Part of a small language model's weights.
Size: 23 layers, width 64, 2 heads of 32, MLP 512 ReLU, vocabulary 8192, 2.44M parameters.
Architecture: RMSNorm before each block, learned positions, biases, tied embeddings.
Training: a variant of Muon for these matrices, 134M tokens, 8179 steps.
Each number is 128 + 24 x the weight over the matrix's rms, rounded and kept within 0 to 255. Layers, rows and columns count from 0. Numbers have three digits each.

# down: layer 5 MLP down (transposed), 512x64, rms 0.0378, rows 290-469, columns 32-63
# up: layer 5 MLP up, 512x64, rms 0.203, rows 291-470, columns 32-63
down290:150152145101149078130090135143151116166144129146084174141085099131167108133108115127152116143124
up291:164122120160173098128098135106120191167153163119117136131145100120167115151091106114122109149137
down291:126058123096102144127125158169123097152116119138134091153141106161108144083112140125126118125089
up292:177111136126152081156154138145136120130111119134124125091112127109150151121142151120195123108142
down292:156139120129139115161134089121109119173091145142145155141121091144152104105187137167154145168114
up293:117122153136140146153147092112129133076128114133118114156143119111157102123138131134129147107138
down293:114137117157108092135148139126099138091121136114144108160151136101070121106121171120145103114139
up294:132147129147137149136208101089115107156147169093136162119135094126137157116143120146124117105155
down294:144141157107155115147114097115133142114147115117151112114155150125179131111147126172165144126101
up295:124115124119124084094119103135158129172126141077147153133148127108125062125157098135132148117126
down295:122145132101148138130157135116126151079119112144113111165148118115149136138132152126132105121142
up296:142136117145105148115108188152148131099182070126112139138132110146076157134093141115140160137122
down296:169152144177142157108160121126036148130120131093145149123140128126127152081111132117136144120108
up297:114151150137119123159142166176096113133128101138142097162100137130179117132126102119144136108097
down297:139119099149092098120131135109149120160106158134107144114141145113186089128151079135127111126135
up298:054140093104114114112173135103128176109154133093135126164110105148104144150114130118085092097124
down298:159140065131173096149149106087182226087171126090124160076154154137172111162158115112062135080114
up299:116158133139115165143171120078168176142134124111116110143105137145118151099122152162111139139140
down299:091119148107116129159127113107137182126087148132130095123143143119131129071144153168156148110141
up300:114127086127152154123124147158137120136159107119142107149098127130150131099090137133100149122108
down300:130150135143110124165108119106117143112122112123113117159138149136123113104146138125118138112150
up301:145104155082073138083193146110108128123170114116158075117088111149135110151178091170159141117112
down301:127125136067146129108117112097098122113191127129155121122129165141155124140131121149122102109131
up302:122127124140090090120137130156163118149133131105111140092105151133158092140131132073141167135110
down302:122138145139118115149150111083113107117126125135132148120147128131158130118155112120164144153144
up303:137119113130139135143139119097160135100127139131134116109103088132163121121083117137107083144148
down303:143102162144098130164126141175116126130156129082083116136108157109120158126095155141142128152130
up304:107143138116132142114105105096100107171143106121103106142154123161131132131129081082138150157127
down304:111158128141137127119124132141128159194122115116110137139152133108183121132150109155122097133114
up305:085114104157120140147131103089125126127136095105153122149109165105129138105139161094113157097101
down305:080114129077133129157142121160114126100101134122144090117154141130147109102113107121151132093121
up306:135117138144133096125121138133154128112148140131102094129126143159100131162121133125114125089143
down306:116129132140087133170114096119115097156128130121143097127133138148130128145125108161108119162131
up307:144078152125125115123126114110155130143113121133126085103127121078117144103166144077156131072142
down307:116123152163115132111114133129134128128131140113091114136109136083096117156122146102150108178150
up308:077072134147092152140139118135106121161109118109110124118096151121162099118137124089099097114131
down308:121105102117124153142138131184146141111118135110104147142100160083103119106072148071112165159117
up309:093110143161126142142108127105143163130105114155101116112108141158128109101112145110141152160149
down309:144109106128134118136144121089124138125149109128115157105148107162140127125095137132112111131104
up310:114080134139109146102153150130157113123111155136151091133089157131140149136107089159107092143121
down310:171076146139100131122106168158112149150122109173147150123092133137100134139108123195133124149117
up311:151146132118118145160122153170121090148132115161123128140113112134156111127128091132120128141143
down311:124142163113099140123075115131104123129137113139120112131147141123116136133148102132128111124136
up312:131115128132134125129129127138127130122124120113134115111133112113131134123125119124138134140132
down312:141121132131151123124115111120118121125124133124132131112137138140119129126124124128124132122124
up313:150165101129149104149155111120143127136132170164115132095117104123133105184123095111119140142172
down313:132114129121096142120150150161134098111121118116111125118146100138133118155109144154131076119131
up314:180135121125124107161150153139142148112133167087118120142106138180123161101138089098161150127131
down314:131106134090096117171148094095126147120110178113140135160074129113090119079113148093129071100130
up315:128118122130106099136100184115159147126126105094100110136124132136116101150119142116136113120137
down315:131114134115132160136167153126108102129129146142129110151121126113127125081126129157152140139135
up316:109128159116141132093117108117098104093126119133115138125136128097133105117159149114153151099139
down316:139135095130159128151148138179120141161135118164099143122143177104094163148131140098114107115130
up317:164158134124135106113158157099128171167132125129121107100090145114119122134099173125126103129127
down317:119131130115140124115129136123161103113124122106154140127161104091139141125100135134120128123119
up318:117135141117113098117155151156115129134081094142146114107110118145178154147148093097136123141105
down318:125096128117139153099141088135131157127121144103153076126126151140127099138131099085121177106122
up319:159141154129061120085121111097132129106078078126162117119130130104143100126100121129150147110145
down319:096125121152121103135098122149120137134159110125121115130112154150077134132131111150133128141114
up320:134122132102137150122093157093179111128138160146109110107121142121132162096137117132155160108128
down320:127139138128123138121109108091134165138090136150125127143138123122114139157172127107128140097120
up321:101112146127152122101159110132152117136133136114122186155133142142149153146100123107124144108126
down321:121128103127116130119143131120136189108122137171121119145145150116166147121150099108077157115115
up322:119098101141119132105170105117086144151080122154117148114128146153128146136107119108039094113113
down322:116116131115146152139118120154114135092137122130189129121123079133111153097081157143175120129140
up323:134161109112167155129129108131133126127124131091131105147113143105159141086135123089135152149127
down323:182106136140121119174088163126109118107117138173100156138110136163122090165128130120142117113110
up324:092137126138116123165153149110114148158089136150106133100122126127128154168134112096130145123136
down324:101116125126101108125132135136200115102177107116095122148109149109180113133105189125086109142121
up325:139146170115094127119148156138106156114114134163138082172116118155132165112133135161124140121154
down325:132147125120164119115105119163098151118110109128159119105111148101144124096101112124106136141100
up326:152091116120121122114172091112142158115096108107113138142132092160130083165117132123104130127103
down326:119111138109146086103111124095151131155186147102105133192184124171164103172195142110126140104068
up327:088127100157123134142165099083115115092177098130146141142134082150127088156081097094162122133143
down327:112103098104112099078145154096152135152188155109134133142098118111131134153115139159165107165125
up328:103078158162158106125104121144126170131106133144146106124090149151131116123118120125150159117159
down328:117114114120107136133097146112146120145147071136080131127099109154137103143135138152099101160106
up329:150119118083128129138131091129126150135130120115147142145147131116130114101192164110182157137158
down329:124111170161149145152133123095124100186120150113146142139145138123125097129144134103128142119164
up330:181141153125129095134143122127116139156116103146139119136150127114161144091148150088125129135142
down330:131108113126138123090106131140136114124163122093130147159149127112103132112123122153106096091134
up331:126101178122114129108133149120108135121101154083111081123130154110109104111159103120113124104115
down331:167140137119149109127103115104117169147113083174121138160125080114099174130122114151137140125140
up332:122112134074080118123149143115140134112101075129114118100123090090130101144131101133120120145085
down332:111116132117102143073101111115144118134158113134077110131094120135165132127116144129139099148135
up333:143093136108102111123153098162131129131130172191127128131083133171157157125107144136119126113134
down333:106115116100109153143125112136090126099158104108113134120110106094134104125129134091197108132129
up334:110142168115152152112152073106134124143085120120118128157118164107120117114116154114100070084157
down334:125138163115172156132153090181102126117143119108150156133149118127118144102103182112087130101152
up335:121122100112132137143143134135167118165146171127119159159106067150148142180117102129110127119161
down335:125139125117131118150169133144120161172114125131146169135145120170136161155099163149135130127113
up336:134111129070115106115181136124123103126138111090135119083154060124128115127173095146185088144102
down336:145090133125103135134121089089134122140130118155114104103081182146115101160116052144153160091159
up337:117097120129126136076127105161140174137131122131150095154119158095108135113125138163130124115174
down337:114107134145108160185146128103142161091097119105114132122125139186133122108132118147108163155128
up338:163169096106135106136166115107118130109129095164131155117124132113155124170115105075094124086106
down338:105137126117143155151163119083097081114133073160157114112176127149134162137094138107118101113127
up339:083083146126154160111148169144143149118104127083096089101149112114109120126093108162135148112136
down339:107119120161158140141143124148120162097155134119148124155096159136053121124156131128154171108129
up340:134105142107122170150105098115098140111132111165115158155128106128104105138130103106132134155120
down340:093120151114132131161141124116125095129136100142152107142115126140147131128117137153118114126113
up341:142091108144090178114136116162111176139149133154128116137180121080111118103136085124091135123124
down341:187110155095128153139123113142122151133119155125119117134186110118161125116153151161111113182132
up342:099138130112144156152117159120151098131134092139147121125111104159126132134152152125141153131098
down342:139123159125141132146102122144123129157124141141125120147111131097102105108145119108112125118144
up343:137156104117154110120138148152122130094153080138079145143145107162143123123120112102128120118120
down343:124144121172112143134090135168099124169146083135134152105126101100083166144123123128174103080072
up344:115115093130138156145104098107096151108173125123122118145107090143144129164108121104124105136136
down344:117125120129151127177103136150132099096121104105108093117121138147079129122115136107116111131123
up345:136153147114124079131152144162116169130109141113152085122105101115101123114132143110095116114167
down345:108123100113132102089143161174210181179172090161146127123123125125154132174130171143089094181092
up346:130122077129081120097170149181119180116117159098133136091150075120150147108147119108105114152110
down346:114113136104157164159144154146141118108156098160107147143102143132127191169109141084095141106120
up347:115150167118143137135138137181117123136127134098129135112127163117093132133093130113195133109122
down347:124117171150103163134136137074075094152153122159172174079085071163105085079141126180140142125199
up348:101136146149109126147124143131133098147138103135117077149088135118094139124163140108130120130110
down348:127106128125132089143146155146132126132121118169130129108155139125107129142164106145106134121128
up349:108140141120137162111121117140149148120112138116074163140139163129166140125170153146169108125126
down349:088160130124136140136190119132084143153114140114145162123149192096151139117098129138136155119155
up350:146154147120159124118147133151099145130129162127155182154121116148100152143145101109177183126146
down350:086093103154110148091130119140159119070118107128177111132121131096132138109113141137175179127138
up351:105156172098137129160152129117121111145120107141113133114115139145096113167117130114178138161162
down351:106141167082116103132111125169158130184096078117103117151091156128142069157126142085115120140166
up352:150138157140119115152147157139086103100115096117122129106136103112147114146070062126169157118129
down352:126097118141111115128093124122082106135095079167108125105128139101130093098142134146140108090112
up353:148103104155096149127147110126135165118098157123079104134118139130129129141154140135122140121166
down353:123129124155147111125147148154117131111125090133141144119109148170120139116131129163138103149081
up354:135154113079132145083113101145184155158137110100128127103137130143087148113155113095114139126149
down354:135058145108133135118093138146125123141159111145163161117135082127080158103120159180114129132126
up355:098124141133124149135120147096143156152138160144166099122138116131121166145151124114124125123126
down355:121127136123147131150104182144098127109107126141122107124119141110111123136150108150143145136114
up356:159111159115117100098130158082142077164127087152109065145119131075176145148130087112140165112169
down356:122097105087174141109099171117075104142121085255127101111159162092161209108088118156171155123126
up357:128117120101132127140181140120130164159121075145117173129119108101167082151106159111128117099109
down357:107165120131112161161113135132103154134127078093070101158126144126138137125111173092083102154088
up358:124112101094161158076148162177089142146089155096140108164125105141126127121139127154160090108116
down358:111140129162145072130211139140152122135114143099130110118128170100099074120121129139126156119137
up359:124109107095142091121152139143083134131076172101160128128151118120093137101148146080174140117166
down359:154116167099076134176124139126157132123121141086137129113096125095080106094109123088073133179124
up360:142107160125168170114161104149153118136127174099123117142130086149119122163125125164111146150144
down360:120148145105131124144145096124128132146143144124105135165139153122143097147119140119099103144127
up361:105157141097118105083144159183098130150090106164183146115113106139151102146117075146132103104110
down361:113119166146084128104137073126086163144098133113144133119186131135129096122115129136110138128110
up362:133092123156110125107119134106098128153144139143134133171137141048113126154137104095148166087099
down362:133162177093138183176101108116123127095178111113106136160129113137109120114155147097137162123142
up363:140149130119136168119168113088129124117134146116120076121083128168128158144157135123198165155128
down363:124142142148112131115110102125178138120135106111114122116131156106125118123098146110128117118090
up364:130103148128122130165125172145178129134115114151103130132139109124135136120131132120138152152098
down364:150116129105152109147129098099125124142134153122128098127143187133117138149133114159112105091136
up365:092112138062135109142147120113132112179142125134125158130171108125181090117149128127157094119122
down365:144142167166133126135138157090114107115168099150129139119107120178150152122107101129162148111103
up366:111093151119113146125105165168142139117105075106145115100117135124127146179126112106114095150110
down366:156139148174165114129166100119108125105151158138125106129118147124118128147126118140129133101123
up367:163117105168096118122124123174120126137130115141128129074161142105118134147141129119114072095158
down367:084119131203129151123157099127105092122118137115149138101115146128127113100106122135071125126120
up368:130102142113123130158124143141101100121083103120134117099155139102192139160136150089128095094119
down368:161099145143133129114146103116094139116132155129143104158115131118101133140151109162103146111143
up369:116111116131112129095110115151117170130144078122160147141127118088127106142130147110163134071117
down369:135151126063110085113108131158130123133103130190137115071127100132145159165145120150113134102127
up370:098109117101134138100160149129120137106161111139080118122131131079148118166107133115131112108104
down370:142190114098158171136139107148086154119113122117122122127162119184129118118089120107133148142113
up371:138108126089124132096184157180146124133069116139113147091159104163174122105133124139124118156103
down371:093106109131109084132124094150142128078098131128164119120113176179119089127099131085119161102129
up372:136136138136114131132150118135089152069114097120167121067140100119193143146119103103129152119120
down372:145147153153144103145151135127102161165121175117133122127093142146120122106133064159148107138135
up373:087158137125131133117123156114138150150122138118123134165174119095089123100125107146168114111119
down373:123099106113116120116094158109137149138091146146155115104136079161150108117136114147096125117149
up374:161166129156151135162105163132125142107129111134143090114119130157097121124130119124141126151122
down374:141126127144155172119113108130101122115150113103148135135132105115113129113124153090122133128109
up375:118142097111113114064179117108103150185109129079139110139116083167109107200108110112153116167109
down375:109154131136139121094188106136106126174102168083133054157177135165096107133204140123096146084079
up376:118137108139115153087089134153181142096159092122088110148124133164124157144128138108150136093135
down376:113125125091149097147154131123139119160137145133178127177107105107161085130119105137137118143126
up377:169117169117127131077131108110159135158147130119147082103105099067151128095128125117113134121182
down377:121132089104142140132105119142113128118172113156103170125160133150183139130101130141135131151105
up378:111164130130133114126142095140158148146091133140176111133120098144096180163130099065126146135112
down378:124110108129116150140105156128114081144151135115135126103164131104141125111112165130149143163126
up379:163114132137142141121152172099122136154126137156158095137118120176129117136131161143117085123154
down379:104126126126158112145124133157127148115141130089116144134111165119132135115109106129112154078158
up380:113115065111161137078137119132105171064124107094101173137152109166150092136122106165088087139087
down380:148118125167142133104133117159175161071162141148123145085125106175142126140086127175071116166106
up381:122138112122158095164173140151102129124167123120174134144148117133077076152130120119154149112147
down381:156116123115118106139119147169136089134126158143150163145099121150108089152116088118113122129128
up382:157155124075138109102160153109114125107122101138127120108159077139144098137144172114147141153088
down382:128124147148090122138125189136102096120086136151143105094115162094096156145096158111093087155125
up383:145095147137112095088138125141111116147128151129154104153087124154149116153116104126130122123126
down383:092115133157174132113109100131136125119133100110116159145102199129141142137133152081164156127128
up384:143125134098108107116127126144102127094105141104120131108142126094125112098113104095151148118133
down384:137118141086134129163104148158149152140107124115133158113101156095095114156119167109136150141110
up385:119158135115157165108109124151134123131135088169083140157160112110151140135144124100119159108130
down385:150124126139119120074135155071119129106138111124084153149126111075125116134101099133134145109123
up386:133129129138152165132074119131132121133166160141129115161134115131132122149132127092147187147112
down386:128150143114114084131145135141136124180136136124124168134114161141140104164159102117099101121165
up387:123133139121132170156137174146178117137122142129105080167064159146164156102117154144081104131134
down387:137138134121122135145123154158114124180151133142091135136128129119106127118133123163119129150141
up388:139076162098104129173121111147159118123119149091167149087118125092156150105128140114165135129144
down388:141101130102173136165170149090105095162126153107156128104087126109078122084103095147143123146137
up389:142087116130140170113185103128134146119122117081160094134102132124128152127128153110116112143187
down389:113116121112107091117083168118109129143117089159130132065097138151114126150132150119109119158102
up390:093111091133108083140138165093117212113095104141142143169078088168133130185133112076136069145113
down390:152100110104167083144163119084129160123123129094136173166114113075239143151136090113093095069122
up391:167165137137106128087128131108095126134087111116116100093134105154110151119105139094120169129136
down391:132132139155135108152146142115108129125098074150156126147102140123115153138147099143089136135114
up392:061146133110138131098085095128180108140131126162101136150130151116113145132132109121135133156150
down392:167099100130130122104137098137154113112176103155138119120098145111120137144124105146129080160100
up393:134133125143113131126118133127153144128117115128123119126131105150127131143129103110133113141133
down393:137127133117121137136136117120113120113136131105132144129117141124132122134122121121146145112159
up394:146146111167095156114115106106135130126110115101091125107116127153115144112141113106091159117191
down394:098116129169155098154151161092142131119129112139160136108109134151118140151139118163123125130121
up395:120108103116105107102151117155134142148110149093155122120149147118138138136142113111110084061164
down395:085115132112118157121129080177131136107142106103122119121150117134152195122131182133115096142127
up396:119177172146092133127124151123110157150167119104114118128129150123112137120136159110123158114119
down396:123100183131121129150123164097128113161117077118064119115135163124160134159119157138121124103118
up397:162123107150152149134120084105175156151106090116147125116121137119195124144153118134113090108144
down397:109129136121137127123144175129129103137149100110112127135068123167132158138084156150164135175137
up398:129112085130146103105175156170098111118100162134137118117104145100148127131092113111152100095138
down398:083114121104130115110152129115171112127150094113105091157211145153102176143155151156110069111124
up399:160132107126117110140161116102149131128104117132124132100116122173198141119144126131081127120151
down399:111108157107135096125135158159100136125126105134143117116114115122061145133110148155139130103122
up400:181151101155135142126124161116115178090105115124118124095130119112140144103122120095129151127104
down400:133125138097159125116113137127149147145127087138132150127120133152120125139117091116096144152082
up401:141130141167115143139134144132129119120119135126147138169128106147118149099117142141172178116170
down401:145140145168123132132147139160107139111122127150153111136126135129122162137112140136145133153137
up402:167138120123124139134083154155167117105149085129143113116142096160146123118134108121161152097168
down402:136148142095099109119167125166159152090133131108160127132158123132166151082166094154153142109122
up403:121133127108098107117120152181139131133145109147143162150117079147112149115102116146121111138134
down403:171152131114125142131135152165107140122126143135116167158130103121114102085106093160132113142145
up404:167129170118104122103132119115125125136118123148131127134122124146163131140156121114127167148102
down404:138116140143115131116118098127110106155124129142120151129124132133126124120115119126110112131119
up405:112105096114109112113098128156195122120131108158143122094130090140138135127130169101121133153147
down405:126114161106142097125137137132140161087107171106159130165156127136119111126122099154130141111194
up406:172129158117107092088148120117130120139123164152134120090148077131141138146098106116146082098130
down406:121125102134101145129109105116098122099146125118127134095134117202143119138108127167126127145100
up407:122160150165088136154125134123113146151096105120127113119158174092133114095096101110147129114126
down407:115148121068056127139122158110167145158123117144111159173087112122106143099126160110122111152111
up408:117136064151119164127146108078135127161165137119153153169116120151115147144144130118115108142171
down408:179124133150139134137132135146124074140162076143120125116106137169107109145135129114159109127119
up409:140128129158129125157106124093106153147160143112134131141118122114096108120156146145157127108141
down409:099127103137138132129124163127144095113135100173124107121125144137127151105134142145107126113080
up410:134121172134114109093117161137133079185139101101088138136154145110104094151115122091111116110140
down410:096117133157117076128157099142100158096096202094122131115139161150140164107126144132132129153139
up411:114123153105129109134143168119125120102113123122135135130137121141087123120118108114109178148132
down411:098117105109188096142115117154133136138117144123111141137149159113141138144140106105086107129118
up412:143118119131116155084144125128112123111129139113047106093127149115138150107146082144180130096103
down412:132160148130142169150103064141084149160104143081162120127126142078071184103174108134141108108151
up413:168155144106137126126119121118135139164111155102179134136132125129123151102151142117191175130111
down413:126124149158110159139107149142133086081167117105176103115129137119120092160082113162122144139150
up414:124140092103153147090149156122146158106073080118172139153136084135163122115115140123092153108090
down414:139084099106113083095142153132123139159121129115114095167110173076144168104186139142132143061110
up415:105115166106116116103109087104168090159083107143120105127141132119149155121140124155131112140130
down415:172137166126120149098159163128111122134170141117109111122097126151101109132151127132134085118120
up416:188178146143129130081146144101152140129146146136110110096093115166162132115085106133110157141099
down416:105124134101150145142100062109133081080170132093116152138135148172112114178079084114114132138148
up417:150120134117146125134116111155149148094140149138129121138134111147147157165157128118103138120133
down417:147167145103110119133178148153134130150124142136136132122144118093119130117118129138104114117139
up418:098118140151124141118158139169133156114117100121109116141092163127110099097126175160157097110139
down418:103131155134107137148158158132123121135097123104127158151128126160122145103092125114123132111134
up419:100110114145171101140119152095159144122145120157129121132134132117093107149148085107163111177139
down419:141129154114113109138125161138132091107154133108113138164098126131144107154111138132140129116127
up420:132123110137119132112144131112145168138128090124111136186117111121144108121095148128087154142093
down420:129173106113171128112217104114160164124117132043134115202115103119234168147162127120148118163132
up421:158139138087116128122139127116081107111133151103126125129123086152079158119124114101163130137125
down421:126126098156111149147127121071135113111162102145120132118138103110122117129136115082123126135116
up422:171134144115162106104178089124128109109139165127124128099121101169121145147120114132110119122149
down422:113129127095113130150163114124166147147125139110140141130174138147138161135155141130110134137102
up423:123127134153128078122147118144165126150092155095122142116101148154166093126146127146143115110149
down423:110149121096127102127155110153101126138133132149101156146137154117114131123119124139108103100105
up424:150120153110073152074093141154122131156161039134150121145140142128081171119141177100163106110139
down424:191140153127134083080188117129126118095131201120152183215123143054116115110141124116170092124168
up425:141154158143138175132125157133138161158113102109101118108158142122121153148099139153150144140143
down425:136127105115112109154180145082158145141144104127113137124131113105126107138126125082090113161116
up426:105151137136102145141119167177089141123120115122132145103109121138113113129133107118148102131120
down426:108131137142138106153112115102099127163144143136151107119134100154095128153144131141171143139109
up427:129147130115134136116110144143084130103124108168150125118169101094118110089139146139166160118099
down427:075115104135138115149136142181163117153158104125152150136153107116081174156132135150157139137145
up428:093108111055147121122179113154123116113133125155130129160088088167128131160151133126136148132146
down428:099133113127121130145122112160147131138135172111133126153153153094089133128109096095113141099165
up429:110161131167112142110117155145137116120110100166121133083171173087145164148157086117144139124126
down429:152120142142141150087107135164101118142125146087129151137095136102138131128151127118132131124149
up430:125105164094194104103158116132111088163116163141151091145134135152136107138150077110145117111109
down430:119151127137137097108097130127170188117149119064143131093151174152093166112125157122103135122149
up431:095140121094111162109174111127109105145131163130123133135121103096139120105142163120119116140161
down431:176129110130180173147146103119144119091117107140122125121136123163126143102170127146150148127118
up432:135105130140141176105072112098165175113096127120111100101093140127103158099143165100135179124084
down432:177086118122174169101102104138177087143127095129138154107112132121156119156191114098102160158117
up433:117128103111155097135125164121133155116129132107137134116116124122110154134164093122204165121132
down433:118134136120126155149135128158149123100150121077113129151131140106083109144096132106090137130148
up434:128148128126144131076156123112128146127127148099120133141136116151125142136130113145156135098145
down434:117095118163102096127122119112132129113108116143139151123118112116133140124130115122165096121097
up435:104130090135124086132178184119128185121121185107158106154111119161139124117095154130111103110151
down435:128154086072151059122185127126162153115151155118131164143142123136193166151189124130116147091170
up436:105125107124123112111145101114104159129142100092142176184122115143150105164125131126089109126156
down436:095152129142129148115110119135113167111126129153156092110141138109115165121112133138135127153099
up437:155128104136108124129137066079096145075137157095097137130134053144144057157114085112154092145114
down437:124132132126099109139157146102124063148133167082090161159156071145146112140113082147134066166149
up438:139084142162139124129086152099141117123126115136114125137155136083118097139176141126172105084129
down438:089106137102109148156146114114153116120148107180064086138143146143160138125132164119115137071120
up439:108116095083144173090120116154139158101125188078140111124092137142127128112154119176113139100178
down439:108152129132096130108157090103113124116101101157151137118187129108139090143139102112181106138111
up440:152114143145111135097107104107131150131130099130139123170120115112155144139131156097118210132192
down440:119121120107166122124126198143110120148106102101123116103104139123128098112150125184116148103104
up441:135132064162132150113159146131126146145130142087145156075168105134167117133118118156080181122130
down441:159099162144147104122138150139122105133109131115150130115098149121092128106155129111173163093176
up442:129142120150126153150118127128137108117131092147092148098133106153120130160113082089116110089118
down442:120143159106130157135119089132125123135159147114101140103153137157125129136119085105118114157137
up443:117135120114107181150096146174137116145111111157119148134136104126133132135130111156098123131155
down443:129119145098107141151102122119134156143139158140119166135133133107161133131129106111107150128159
up444:157108173102109152080087122205134128131101123147107080105083124137129138101088108122125144113134
down444:155107102087079084163160091095098153149192131138169150153127110134195105153141129124155127138164
up445:141139112134096145138133174134087202060176099134150134159132109122084137130148129147158136120101
down445:118121146179110144131206153155084162085094101110122137075116162180106136149160097128148119144093
up446:109117139116100124117111115125113125120144080123122164105157139135117093132143105128146121096109
down446:158183134142150172160169126131074142127156157098121114131122087145117163160076117128159127146151
up447:100106156089103106089151144125129111141110162146145098158119141162145151131140108172124146115145
down447:151168134183169120129132134130092157109123138099081164106117116112152113166120156116108089119146
up448:122128110139119179148110152135164141127141120130125131137094123132119110143150118146098131124140
down448:096151138113113117149106127137149143151136095121110115125094125146066112147149151118148121126148
up449:099139135151085141088121110128144172125142111091115129120166137152132178116116124104121180111153
down449:136118114187148119145126154117100133132130115156140155101125081126125085145112115132157165146110
up450:105152090164160103080191116102087161132084160129126118113092144162154136132106127112097137095103
down450:116088134114148133113142164117122137134121142081100194170122097131097140113063132089144156123144
up451:101113097147134176152111151113167120129181180109134123159126103147135153103108121156147148140125
down451:118154150112154097112149120149123115144123149125166168124107108142128080132089139102137111106117
up452:158102124088149119094187174143143121151128199097127125126124111157136128147130149147123140109125
down452:123138115155144101139121144137132084198110185096143100124110162119129142137164101132136121159138
up453:111093102141124119121122123098092112129143129098144147156131139131170135115122122138179095107163
down453:120096136115116119101110150123142124152151123178128113139099134139142150128117114145129108123108
up454:131120115140145088122129108105139146141131112127145127109126128125136131107136161108112114112134
down454:120139124125106111141108121130109139112124121126126106132136135126111116125115106132116135140153
up455:140120131140141133119121138136094128106135102145116115129119170100174105116107104111128154099111
down455:079102110117133145113135155137170138137103129144121130119080071140119139148110115160113078152119
up456:106139101119138133101128137140147174127145144092132149102133147136108116121109118129089175130137
down456:096125091179116132155122125106105142119127151118142140118109154123123131149076146124152134130133
up457:073098149112131163111194106149107131129141139160159122103116129140167168109082148179139164081127
down457:144118108125157123185183092090140151123127110115136134171119133134121073115088101093106121164166
up458:083146142090158153137121136133149139104111071153128102162086141172134142116117155113108132106129
down458:114138146146171089134121127160134126142135125114146151134112134112139100129107094146138131135152
up459:134108131133144147118104118108149117096118139169075159103145112148171142090127112122151207136104
down459:111065123110146130130157115135117155144162108124146139123100119119111174116145103134119126075088
up460:145147095105109113107158162091111142141159154131145112143124089160150152095151130116133125161153
down460:085106122167159113144134098107101147128135148115168160132088155071147117091115171127170124107123
up461:086144133143093139110201122116140170159119103170103156090114118079119115170123118124137127154159
down461:165195122116105084123120140169150108090168112182126134135106057122132120172123149137087075137146
up462:146122146134110091080157145161116125161091120096100132093103121114182123141124149079117085113151
down462:110104117149174155094165107139117144107118103115182111118158155104125097139151148134144171095107
up463:130099096115090117139132143082131175107107137146142110072132144102128133130174143132160139126105
down463:092133078120143125084139102109139146119105163151154130113124098137113140136133138093130116168127
up464:162116108103132125164139177146128161090102128082098133127131128158137125139122142138121134132112
down464:114141115088141113124153093135149109125133161118138118136112130110096172136144095125140116122144
up465:157119132119115128107106141131121098143113128124143069127159130106094112136142097176138138115121
down465:106128122114140157102129145099116150160156105175153095111148132156138167152127114102121085117115
up466:155143152105146103131159108095162134109126166157106099122145118182083151129132091156108141143150
down466:111124125117147198145141106136127149136115135111111139126154123127151129130163156128104154127115
up467:151140144134148141146125141155096136150152144096140075162125131105128135103088118144102134124125
down467:128116112136132106121148119124138121096157102146102113143117149154128116146143143120086104115119
up468:131098085167109139139131122110113139154138111154115172119128116122171094141159108099114133139110
down468:110153118114101153136153073131110152132109155123132149108135137114148154104106132093142150138110
up469:172120135127117125158096118164142117137162152129148108123104109135131138094163140126122138177129
down469:149147117163108129111104122115120145134150134124126149087123113135127125103149123151120119139128
up470:099121172136098135169117148127176153124135063143123093149096139114121139148106103105116129143108